Each number is 128 + 32 x the weight over its row's rms, rounded and kept within 0 to 255. Layers, rows and columns count from 0. Numbers have three digits each. The size before them is the row's rms in percent of the matrix's.

# layer 2 attention query, 256x256, rms 0.0995, rows 186-255, columns 128-255
132:121175112079164056142116130094157192155146104155085107109100119120197115173097128155201173109117130155151155092067084171094093136091149089124099081125163171183107163129075186146149099115138116135135208145093126138158129153149114157197140147140098198148073129070140119156095084079145129109088091107147091087082176125121153137130102170178130163127116081105083150169096106145148168156157
148:121096141158105205162160091140066104134132101085175154151130151142109109084164063112071078128140108147095143126139133096141132128172125123136161165150119132067120097149146056138112129097120122095136111149156129134109098106150126114092097132126120100121173162160090105106126136204156137167177109102124161141162088118169126124128204050104127084136143179126177091113161157132133039080091
122:132103113138071145098084153145108089120105166113130147147160139177092127120144139138107115101153186112100166161098111075153088094157140125180170182133106100060164100091161081109110167160122164139175088154121095110125122081115119139092175117077161115118188183154123104149182091165117135111110118107133198190134146103079085106184176115056124155141103090185156149064176149089163124055138
091:124093158189116113151138076109138176130187159113150139143100121202154080160147153144085121129104135109129148065127159098193135085180128160113146118137118106173129175087130136154191131109135190153163061171140093116125172181144158163079106120134145128192107142098158118094156126140154159128122101051124137171163080123111159160159077158104154125137087102071100136148131123116142147169110
147:139119151131124170185187074156101139155151087095136121145107088133171119135144061085077116178104098115067153136138087113100126104139105132130156121144140157116041128191069114172165076094148134132089168128126091157182088130152111113134093118159099066145168092097129095079109139146145109189177085110176088142134093121196146126126130101171119127145153162067114095184102131174153074152132
138:128128120115079188135167108163062080130095091135159106137136106073115138130158127095105073159097089141126149168201120090089187147116108183092141151159116137074091081106118072163084132064168147110122128119152097159130111113139135088130087126127129118130161077146091118096116179151093139187151145154139107128159110134191145139093138075133114104096179168097130096141122125156104132101117
073:104058126111174154081131164116177120105132073144133133126172143105073119127117177106076113109124079172113143174171148128139117122137158121100087139127131097127141181164150082184126120073137110183160107147164109176172196102129116118082117153210162114126115105190099126075120114127166099106125106111103158145184187125108092096109145189127171158144158136145168131140099049077121103117122
086:133128038094123139115117116187145091124123149179091152130149118158100049077125081157107135132095051120124134137093097142146152094146119093155114123132141130096135148230130101120093096156093088161151129145103089143116099149166161077094119100161096100134217175140150114127155136160067105104128151102134124132104105097124121134127072169170157097167133106093110118084108097141128110087086
089:174114192106134158130121188140151066112139083165158184140112194085149149145125161061070158126172151100155156190132172113174138126154067111187070168109144130107188194092107092142093131149079127156128119133150107161166125106137146159118092150163148107164156096143118160060134125114081116156086127187122129115127114135105111087128115127167161161110080156137098094104126073086119114116142
077:070152132077135121168119168197213148108165134142097124156143130114106155123128168136069090159097090077111135209199163092129126118120116107176082136166122148095144172186118121208096113161171103189221149133140097185129128056114092074058093138154153114126150174173154142117130095185176110141107083117102165161164109070097124098114112189162164155137093131172143126151076087122148120143078
085:127131131148132125164154105171127149098111205201146113141158145134013102007118117138114101136125116141097108149157122181119157094136171131134164163117169123139116115154146147134085168079120108147132144117141137110110087145154142101098124075161158078163134130133139111091114165156133110133123093084139189113174108121139152152138104231156163117152152151096123092154108090134092067092094
092:118085103095050136112097168153097118187144140163101160171108150119160143114125104136210099136182109100097144135105078111148113141115119120137124125202222161138081131123148201133074132115017103122100165080116122106115137145136108118143150115127133152162164190094109109114088106119086081147099140115163051140103064112132170117101127096165127131097142116121134205069136166136115133156127
074:087130124118178117181147149188155162148158156116135105148133156106119167114138156129148061127100070057139119149146135111125141145113155141176119111155127140143137174151134188175109116146157099105160147160136092154119150097122115079072126099188196054134149102148121096135120126173199114118148108087084180142157148055127147096110126220184128119195148139156155111191074105077135114137106
085:108088138109114097082093146070112179156132121089096061140191166149104115129131092110145122106148126177130133076122092142157117114156164149086171125140145126157112050113147142132126137088169130087112109144102202089094117116160095143151137098158156143093116183115148155158111154068121157135144131050167105115109132151153172187163164115097085100109153093119121155121118172146084160107126
083:146166098097151081118130125163096118120184128175122168078093158117049134080160123120138076096098101117104132135137138110146139096164123093145106123072121123173167125150079143140139165136097126114141084142119116107109122096162084151134084122088154115083193138102131163130169141111132105116137098152118121108138148142099101171059074135135212122203043148105064129146145111101167164138184
095:150160113118116124172183147167096136133084185121153103070194147136104090100145127089160080135097145114086163132175128100114106114071163130198215205135140169145106107146129108185123134125154138095134171133116103123081120096123111092075109035112179065119151158124100137131137130212103140154142074117122189156167112158138115151128105116147118165188105171077146086136099076114176112088120
093:108106150091099146193160157203171096149116109099133123175148151126166149121135156104125084146121090127129194138137133091165112124081128151157116195125157156106150127111160091171093110157106083134155177094137093180147128082164132105072118119156171108148143125155057145076092119135182111113149111123128095157159127076160148087110158101163155128128147148150079100117134096104192066132107
083:117086131148095157109113126095097145157127134126103116141225143141159067172070160094158175127144191234190115172161110118071133108147154160109099146224137138109136155121157131128111086163175175112143166110133121168165122145142132116129097158183158122138113164160124123149059099135139122160131088118166088173119138100153164137156131103158095172083139095153158125133107093112119130144124
080:151122143145151092065129132132104149116116108120181121113173137136135125143093099128123162152143135158154088099138152120102152112156166145100143135200106126138086121104148155125131134119149152070128122177133169092111147130079106095165144092144117183102114148105221081150139144149133128123153168114139108104109144162136153133149091107079026141076149085168216138114096137150030161154098
104:119160120129148104095132109101149128129130142133158133115091119163084133090141117135090142128164121098093100108096165207166106126141111062156150052099122107128148131127130165040174142062135098134094087136132192066094153173110110188132162110046072168130116135101113152127145169088087144114131127141083174083115130167084114107083150139112122107138111157124153094073129099126101121118158
090:123150101108132146159143111171146075139194156149123116120075134097101088049182149118157039132146118068057154177118115155164123153092132139165141120094154118099139144182123162117118123171099092165114143112147097151151115158143103152107142145136107093170179063116042151106105140139148100084130115143106146164174103163154060142071147151148165089170112179114069119164138133110168106113132
102:093120185103106149130134179098141088164100044123131125175083120087197140167097119097079118086110128125204152090132154102128133172169128181083038151173122160123165149117115090143061102124100131172166130112142081137158154078152178073088100157182145140147160179189164135126119076122135155098124194116137076134147144111157181083136176134161132120117166104135104140129141111131122090150094
088:143138092127143172129166133136100122137197166134124207115093092090120111095160114126152090121133118123061159176073140123134121147105126086155176125118122071103115125147166120121132151166082147144097156148134100129159101169104123190148145149136110163173096017143073160143119161100139124118162131156085105156203085180130095111089166147151102082092146161123091091168141152107128113113153
082:132188167189085165143154146160136167184139144124189084093118160128198139137130173064158104104145169127156203077116120124107135140148171118166170146111114160147159166104109131163112117124179110166131147100129128173171133101143131106111115120160182164136152140170108165114122177088142176143179096161140142142190125120153119116106182116175096093090168145123177140179081106111168096164086
083:129136107124161107092107193097072089122048092148122099119160130133142089130095125047129155059108147154144117088098126144168145167154160143126116158154128149174149152110123114110118124151115165097161149133088137097096145137102153112181098136103180107124096142189115131161097123072067113073160168043185109107096176119151178148192184166135110161088129117150154185164151096116117128123158
078:112143151126126094094146069141093112075194173210097134095087106118115106110149144103120169097120150107125074128162126139115137101117161103120084078105141062137146102159096088110148111135097137121096100136098120127106068159145125150173078194085086064107192195168156065077169150134060132137118145140121127141130147136094115170146140181155157115200031144052073113155095118147168108140142
080:076140166077109159131107146098170124136167099104114163122097104125181129114142134164147131148155126081109130153118135132120104121092128118145161090103133070112133132116169113098121136151093116153090123136107089135166147122122162158138162150136089169136143100140114095116130141100175206095154139152099100136161100148093079125118181153106051098091177129112116077060093177166130113137102
092:074160143128137128135070083139135156095180082129097107133097114139112144173115161138120158089094163115197093112168132132067062121173137150109057085115116141127140139122104161118112103088149133169128113054107115126119155131163111108117121176144120116136176172098155145148172103155112145088093123102136138147094128084107164124131147133141162123182090104109104152123141197111173165158131
100:135116094131164168070139123082031142096143133103153175121159122163111188207121121149123181182146122170156068150132138107120157125146089124087149096127079074159125097174132103174113161160131124119103081167137176100133128151126091181162102072066109130125084108141169088226118126107131145147117132150105068168096109144093146102078107149071105110134123134156112109084138121077056175139124
095:143165099058155129094163156097137059114127129154143150131135121104142085073150085134137108177134084100088143182089171145169151152086119123178172079122170140103102101164146115105166118179101102117114132165106160105126079159121127148118163108127109184178104055136082131117077161096155120111140138136077104113176102184125105104118126142142094104089142161093105078099143093102112068095145
109:125163073042167111089126109094124059144164183137107124095122143139084077061176114131157111137121115105091118208109133156111099137099127118141141086076157083119131127192102114112156158176112116111086111154104140128171123190146085180154112130102118109122135061123095119151089154122103135081116127161109154177130115161074039158092130170125085066164127167109073106090135113107118114094138
077:112161164088115071159088115152152081066087148115149131169090197142095153126125180125111096154073146108152098157163141160172116181125139180106055177107181183090126089155145111133117107082127106140142152082104128148105123108143144057174151141195097114150227115110144091076118090138129122110119180115148123205115131179148122146113126130087145121182114126149119154155099134162114125175089
112:115107205153121095141083100106134165129122049136136055119107114125154159182088144144112142091110139140182098060163114131062099108143142139095095134158100178119122150088105143123094131085119148128131144095124110112104177100154125116150133163136136130068154185122142097108194083121101144130092146104165142129073173116133138152154166117117178174157092079149180167135115111166141144124133
103:111113077139172081084135146091165121112101097127083168112128128160095084185050118150122173144118131198172114129102124120210134129119098141070117098172117102108158169111088083080145121171103168080149117195150138128147148143098103141167125109102121152102057131127133136126134107124113107080092172137143062102077165122112177120166113128106079197142093077150136102123112079151093183110170
099:126076138144104072197124098205132155175179156070074127140066132129146158106181108113106107090111152074105140129146112130119078153138090103158116134123164165101132150090097162103158088051163164169131144126148065194182150084174162102087157175143085130092185178139166123087124088153128126159127131139132153163132072121126087140105125141130126137151161120164100138162119174191199155100104
083:173118116157121146171089130183119195145128168133124101130170161145092112124082171112120143082113095149173141064165120110103118127198171114130071197134112161099139139091143160133132157058184081196141115126111158087107124136152093099095148119119154139096069184166153146113149171176084151147116124118193172113106117082119153121157143095139083091115138122134118136170171148073156121142148
091:163152135108108088171063085142182121122121092150136127132080110097099115101082136116124081102125133110143133137123119132137120130170187150094071158128121153100129129127085086112103138132078194151134150113105091122105098138110098109112136192149112133112144107076082112102188107222139108077045137176129146114159167184169128173140136089125189181130098105157172111122147121217145140126163
083:152113149086124144113150108071122159117149172111156116118140148169078063113155126132146083117126129159149118117142079141130095101148176155093175110147121124139148134117195124109103091181177132116084152106152109127113135132166064191149128135137164093130137066111086160133127093103144129135151119170103159133101086105139107132131150128109115086165101114166125107110081019086171094103104
112:139124115118109139157120149151107177139134174099138147152116102158120191105197158117153069111110141083048141155141147135104091109126107084189135139049152116094136102132152152194153144077176105163119118121168143149155177167193156123085103121131104140105171113111131140163105146112069120167176109111101173206162088127063085102092084134126152103116171162106128165147156136082176134138112
071:160124178082126082123063147133059136164137088100127080144126113123181137138087103147103096080144164122136129071109124078100111111104117126104137108171155188123105124105061092113170163050123153181156119160142160109165154138142121116082129211096125184079137196149167076129112125181118168108127116137165086113125173142089129131126090091073160179102140078135079121111197147200129155151187
070:123112125134110158100182136154168118063090137140161135150120199126105090144137094101110176160118107145180093105146141175165155184211164177154148118161132112118147124123206140106082091101125101140097159150141099101104095079116139128138167072153161115174160160161115149120128099084091107172117177146117111126103091120160142104160183155155081079134109136154142143130039092082153090143066
084:096109172161130140179121206142109174159133126086184101161184101167126144166131161103141126092083125118135135081157129124096097101167152121137105154091160211130123169091131166105138136030182088132130118091096132132099184110136134121099135088145169122124131164107187134079122140079090122153160100049142158071072106056136161149133103111156111174142125136140137167169153121094147155178145
099:122117158103122202144186148136157135154178137129134179139113097092131155136195154102140119134108054100093105163127134097116165129092133105170159123121098107146141138148182090164061115191126086107117137139118123103161134144128146165130145106108122149153087080104126116145092127101163149177173106185065083095156071116101078113080188103140109084085215183161140127113095138070102130113061
096:149108170060156153130164155141143110139126176137166126118133120141125133090179113159132102190122073119090102149116140134168123161111160101179176134089183135089082106183188168142113141131127056165082145168160114107133146141129119097113187097141138153154110104124127135126073175097114134134125126155103172187159068145116082111132129149146120073109170156135119119127100108055149098121087
089:097160190114134093122067114106169117076094115125103118083131092107087145148093120136124138100120119120175121124111123150122096131104132120051082107116126174158149115084072148072130151112068158122133158096102102139067140113123111079129105160105090138102132149127137097101132082157137137069096157143180097110084173146134114173167149150092121152166082099123130137124129144193143169174175
139:073148117126129107128115146091152086133124067147064138100140091127132081177057101150136157139120142168185150122145126114145099144164146167028094149169119091111140153097111119060106113206082182087182129082114085121121116104087149139165128164126097156148091089162158128098140087113148155046062160162157146122075169095142177180181150131136077118114111079155117129141166168154141158114209
108:093124111064126116096100171093091061124182090128119177181121145119146042147079140138105186104143158171162125137108120110115128126142086161097104094199132127128148145164147090065121110137091163161148116115144128121108129143107140158123121194163156144152110117167149134147126056111131151093121157096131058106114153134095169115109126153100120138085128081124098079088136153084078148126147
101:100091114096140077070130168133102077146145157119110148145136162121115093111064137112145147132105065170132174182138123171169138148161106125112079101148126129102159070151165128089126130161160117144148175097036165154151124135104166184160137193163162142139151110167107140108115140075113181110085098088111162070077161108098125156074133140139131119080132126125104111102152123124097145134155
084:143086110127129178127159084154100123079154189135188133164132183139100105123167147122099114146147111164105062183152119153097154164120103139153146126132113108115112114185204147168095075168146116120070170144147153129109113134156130126145130075168132082147141115155062157153144092164125121192147138152098111210114080162149109069108188111164161088129109162097135137146065055008150084098052
077:123090146166109073136108094100137144101074146184066154146139137110117057134059084120114083128094108172187117087133127152098103105120135125057128156162136123088137110059146134050169108066116178094136132116127118104076107108117144091127131177187112122082126137192162164103151083122073116121136194117148149103094143115135174139178140175099142124138092089122134134200092073155136147155152
093:127095181165111171205146058174168176163115166145073173134138075148137150112172150096106098120076093081094164083115158134146134097131153059155122130101112079076131095098141091168152168104157114132092123135095112094133108140123154151069158136088133115097122165104143137116144201131132135168130099146118148095208093122116120113133106122122095148147140164092174094107136163160145110135100
090:155104188179138153156198121157165149150095171102162132115121149168195158136139076144048136177154122141115145101125118125153111164162153093153166134122083145088137115117164131120127125083175140172141169164168155109157154118159183113107235081160168142155105129190138134083116176131142155163146117152156196102139099104108131080161157111153136105082184137148170139128104096095180059140075
138:196179086115132058092099168082141046077123152182117158146111114091099089084120166116137068129139162164154158182060162173175117154144158169112101084141184118156120158164126112131160110151082104114074089167198120094128126095115108072132123169138037161166151084136119184142071167174116110072115167155129104105182168168149131132145078108121167054120104105146116138116114058147116113152158
087:126120182147115152110148046146128183148123144099131089090201134146144154093163133108137169124143115065122129093193114099091142094086079090159206165101132199129105125097099137153113140091152082073134118112084159161146108146165089088089112067122134092077136152096167085121100148119135140172165048109150115114106072106136086119100124094141107154165176191088144133138121136131115092135087
106:141150141167167133096110108128071121136101141106065088081075103151161153111114123124145117210125128142113125168102121089096098119147139082097191085156115092113108065177141156116138157168160144122126145099168146152182150117133170154100127147118158198117093099139124119155137154093066125146171139114153192164175173147158117154138116191113167034105159112158153136150134154120146153197141
107:168154191126122166148113061129098158103124145150150086101180132099113179096171147054135166140127110092127115107162144142070152091089141104154154110094140162171148115155098074178096176072168079124072106135154166138159124133144070094070075108109124063118163177089170080185079202121110067155190077131163099112160116128178077129127100126106138095125166160119135130117123108134088133184092
122:180136086139147052160154107175132178117116154124088122095123139138173080108167186120190082097143192092086132133123112120120117133132135105154151157111196130146072150116113146154172112152175116103118135199166126167104077129109090109123115116128103123113107153078108136127106140176103083168130127118106122162150121150165100092113048170157120158147113138126133156222091145134184185180126
082:088067144130094088151113065110123168153150134112113131142165092130095160101149162146127156097123143083085131128117124106099148085061029084155129150135117145142126128098106113154136125096160100072170095119072164127139144148126118125099046116099112115074130160104136105119143114156167169135125069097110103130101139097093101122043097101103138214170136158111119096125144130151067151149120
101:155181108044131097099115235088129065096122053152146100158072121077166121153094116157162097127117163161153132141096120112155120181149171211089088128154149122107146149144159133122100121200062147141171138128205074130124162126113160141191159166170144173136135071133103138116147066127101123065113205160103130155141192114097133113135119122126114124102106083172110141112104128127138134094162
116:076198079127160170080139138066145096105142098118138159130139152110161121165093082164098220172150065127195098150169153124141134141092095154144142118149118173150119153105142107100083126130077105100166099118107190132065102121086120076105156126139106081187086145157151133164108094103182143089100121094125080088085084102132175068166166122134113112090139112102149105066152143082070080108106
102:138179123126127133097094185111114042105147093147136130136121156093121142115094064111109140130144127155156137124112163092158130181200180170093117105152079141103178151087149129070108138144064167138159096132193138114167163127114159120145210163090150131144124101164130153132083113087168136062141163162141124091145158106121142128181158086109112070040148105217146106104187149100119092067179
127:146136138064141066108140158099177082123132128181174128129119108146130044131101203178150105124147173157148125153083136146153077122119139156153116107173189153137082181193113147144133037151114072133095138147142100113099142091104079079126124147155103152198110095106112183134119116164133118073072123176084122125127156142123154108117093159190164121156080113116119122150081052095143128141164
128:109079145162163104147144074190185131121064177124076148143104107138080147081101124107109083144056089121082167157111147175163125128156100078138100112115101086070135037157137142103169119094186111156102166094072155169176126137130181163141155155128126177122161110153097165088104186125130157119091097134100187119147148140142118163100121169122137124144139158152136088101112122189111085167140
129:102126165113135126153153146190138132151166135152247121116161189159141151151146090145110202104138148107147113043147124085079134128150130155184143157125124163135136198109115132121129115054121107123155105148128121140115160139123101130132153099064200044112154195116155099115124109116150143133152090120121139098095102098118136094113148134163093200128086136169131092148114139101141102080128
120:110133069090145128084129162122156113151108093104096153137089148137150035146072192133159117118157131125137115202113118137170076115117092122153112102170169160129088127196142159111118082134148095150131139103096165125073127139145084092104131151169124142184088108123079195160119091134107128109086123126125076104102104162080191082113111149158167120128152121066143151090128125100114124170147
109:177158113185126100132142133072093088082113184124105106120121075113131138112149131118147058162114190167147148174092140111118106175117184210050127145088096082148129112102150089157185138217094187085120111145161101131104099135120191098141169142156029166121135067127124181127175115151139129125123183148127137163176175159155128149151115087117120101113089099106138122134131156104185139095124
148:131124156164123158156142052106137114064097180130043164168145122056074143098137115077116061125112116112108128178175126150155193116078125143073144104085121123121138074113102099139150142149139125137089144104157180155092044140140165092094124183155024093140149086134131169143067144148192076139165107161154076118154107132194127149159108084055152112118175153117130151102139141179101118142111
073:093154068156142153092135160102122056069157103122155162151080150121141081164111155152092175154156162175165106153087159115182158153124129199132094069182067084162148185166133118139126096182107161138126099167182134138107104129089142140168143106145110099189086135154085163177139101171186122148119197071105081115154155146145173052124167127140170119098105096094132096106119119074088128146111
147:084137100101164085126142165174154123168129120096176132077127167196164081161103124170147179095152153147123134108106105097111093137218109093186123174145130125128106159128122185100123102093161134113169130149100125158158173160116096166169168070084210145147087161145104142092134116139120181120104099074118167116099116109103136121100142183199112157122125132173113108171103149109134118138148
119:146132168139093160169133085092124190132123123160189100130154118119098175127182143135134102111156152098111094081152143084109147080034122147123182137098145145170110175102090109178106126106110113114094085132155095075106123102137082066086082080122104082123116130075159100170175146144177092157170126186142099160147091150136130136139115075096135161180108150082134157125119092151128149105095